From a checkpoint of a small transformer trained on Wikipedia.
Size: 15 layers, width 64, 2 heads of 32, MLP 256 squared ReLU, vocabulary 4096, 1.28M parameters.
Each number is 128 + 24 x the weight over its row's rms, rounded and kept within 0 to 255. Layers, rows and columns count from 0. Numbers have three digits each. The size before them is the row's rms in percent of the matrix's.

# down: layer 5 MLP down (transposed), 256x64, rms 0.119, rows 240-255, columns 0-63
# up: layer 5 MLP up, 256x64, rms 0.118, rows 241-255, columns 0-63
down240 103:157162101113151137150147134145088118160151116103136084124114150147108148076127142147131124136151079153160080147133133138144153151136112121088124144107139108158133094122152135154136170130187121
up241 101:141131106138165141163142114137119124114132131104122134126135126128097170126134150165140101155087095135161104168109097131162150145118119099143127097120128101187142127150109119140087176131179173
down241 098:148113107157115125131135117127125151127106151092110097109115131130137179174151124098126160112167150166154127172104164107118128132213104128116102138119148146138107132144151157134118165133111155
up242 097:148117147096125076168092150113093129133107157147143067116120133146114117128099131093169100152139105136119153099093184091157115130143109155098157115139112153102115127136147145114111130121135147
down242 103:143158134137142108097093138130142146119112117095151081143140117122132113179108137063177110162154108115134117135101152149114138139083115120104180126151076155119116144130137114090115128134110117
up243 111:149112138123155107170119123132127106084116157130146099095090094106089151110121129113080134130156095149120158125138127154166124121110119089137152105159096121185161092128145138091152113129151119
down243 104:165136122190127138115112112124145103135105153117122142103129153090110141120149139097146135158122133091121111145136164119134128077140160091141092109124119149182083105105150080123131122148139170
up244 101:117086119106116130140105095130115125135131101105129122151166112170091157117092129154105157169141154152103126156128119090120137122143109092156190150170147133125105114113131072111131116139093134
down244 102:148167145121063144137114142152125115108090159110122091104127097154150125165116168146125100121137149112090132093109147143154091150172108144107109134160156139111141115115152120139153114111127079
up245 099:082109109125130150145140174094095160112141142141135139128151084145125129101121130153145123088119100135178149123087101154155096133151134136148165129163131114124106123112150131144094118131074177
down245 101:130109158133125108161134124143176143116158116134147067083114072119124088122124147107137141122143122132135108132097148143140105109115119116164148165149097130132130123143148087100126117194112170
up246 094:091166130104090129146131137111085128082123128135098117112117094120131151162133114166112102134118130113107135166112148187178093109146129084150147104139139138103129094096137131104126121173144124
down246 094:153124090117107152164103146114142116153135143125102146122122148127177110153146112118129069139133079142120074163117141127128152114107090151132152120130149148158122157127111172125068120137123165
up247 077:097180110102130128117136133142111142138118142099138117132093113079114136094121089104132101132138118146117124126128135098122130137185114126115144089117116121116105112101137103132154173157200072
down247 091:123110171148160108108125105109125160099119153096130133095131134136155146139130138162121180095121147118071129117168140121158160096136162093125111149158111146112192118144138146122121133137116169
up248 094:121143114112104150092141122043126124120183139133131076153164094146101149157131113083137086142122125105147117134118130118084115131120124110148150138114123103121114150105130140090107092107122124
down248 094:099149136119122130131169156107128129113108110115149099153151111141117123110107142159074069178133139128141096103091125139099132116143090071136062158128110118130088130124126136130125113111128114
up249 098:095097160139087084145143150113101153097123125093091136113130127154141118143093086159151100124140117139143138123103135153151111122164125066173123144125161083121114129086137136136133117094140122
down249 094:118118122120142186111139108104149116128115166101100118072134175151134129121115093109162106146161146136088149099120137123158097121113102108099169109151115153138109126183145149127149150137116103
up250 098:110121121156135173138126111155119128127142142136120155118168130124142131162139103108096105074107149171134118107110101136141131144092170115154137105081081164135170157097122078133126135157146119
down250 100:135165147146145123123122087147122179118142146117211126156125179115116140142163114129128100138158115135106117100159103105136144107120167121106137130135123145094148145133175117149126135158122084
up251 095:155150152109112106096115112103142155126130121187122136097112162141125101146072132129143089148134107118142114092084141155114109135158093123133163118131163131130163080088129124101159112130113152
down251 101:092125107129139147173155114180120179136085127104138144170150097106153103110146083105153135138171102127130139142132099130104135135114079130123153107148125128147105124091110159116138127081119137
up252 106:141130099124162143138105139117142145145105110133116116137174080064171103142125139149099105150135160126127140089110128111150094103160100170120079107115111114117134087161102151128127138138127155
down252 104:119114097120109100120111131120137159143105150128127107171161138115160174101124132069157138117152151154122135130141123110111139098127142079075093136164086127118118094156091141098132152116149140
up253 108:152110139110176146088110134125126133157156120089160091133088106139181137109123125116139141146108081153134159136164154109157164131129126117085125101163143107156142142112122102117104078131114121
down253 091:115111091119132159123178124077098115121170169131077147078142118130149127152155122125150163132147137175141125124137128134136140113138093152155113124182111103146110092114122152107132142140129166
up254 093:121112109172134121133101154161106080119125113108123172145122163141130109125138168147108168164149110130139132129176130203133126096130140130158119128187119138102127116144125084129138138145111145
down254 102:111125151130112109180140098131146146123125173121137083175125141135112185128115089137101086130121130095150111157121113112152102153106144112106123149105122151105115135135121085108149113105081085
up255 102:150086113096181105127115098087110086148158145103122098185120140133146120148141141139133146155162102119131176109106144136118154097128111147107101128105161114112112125137094146150129143080146122
down255 102:105117118138177179156089119147104062110164112140145110115141130161116100162117115146124118110119117104154144114123187145144087093132115153112141127095125124106111155124139146156166135106133113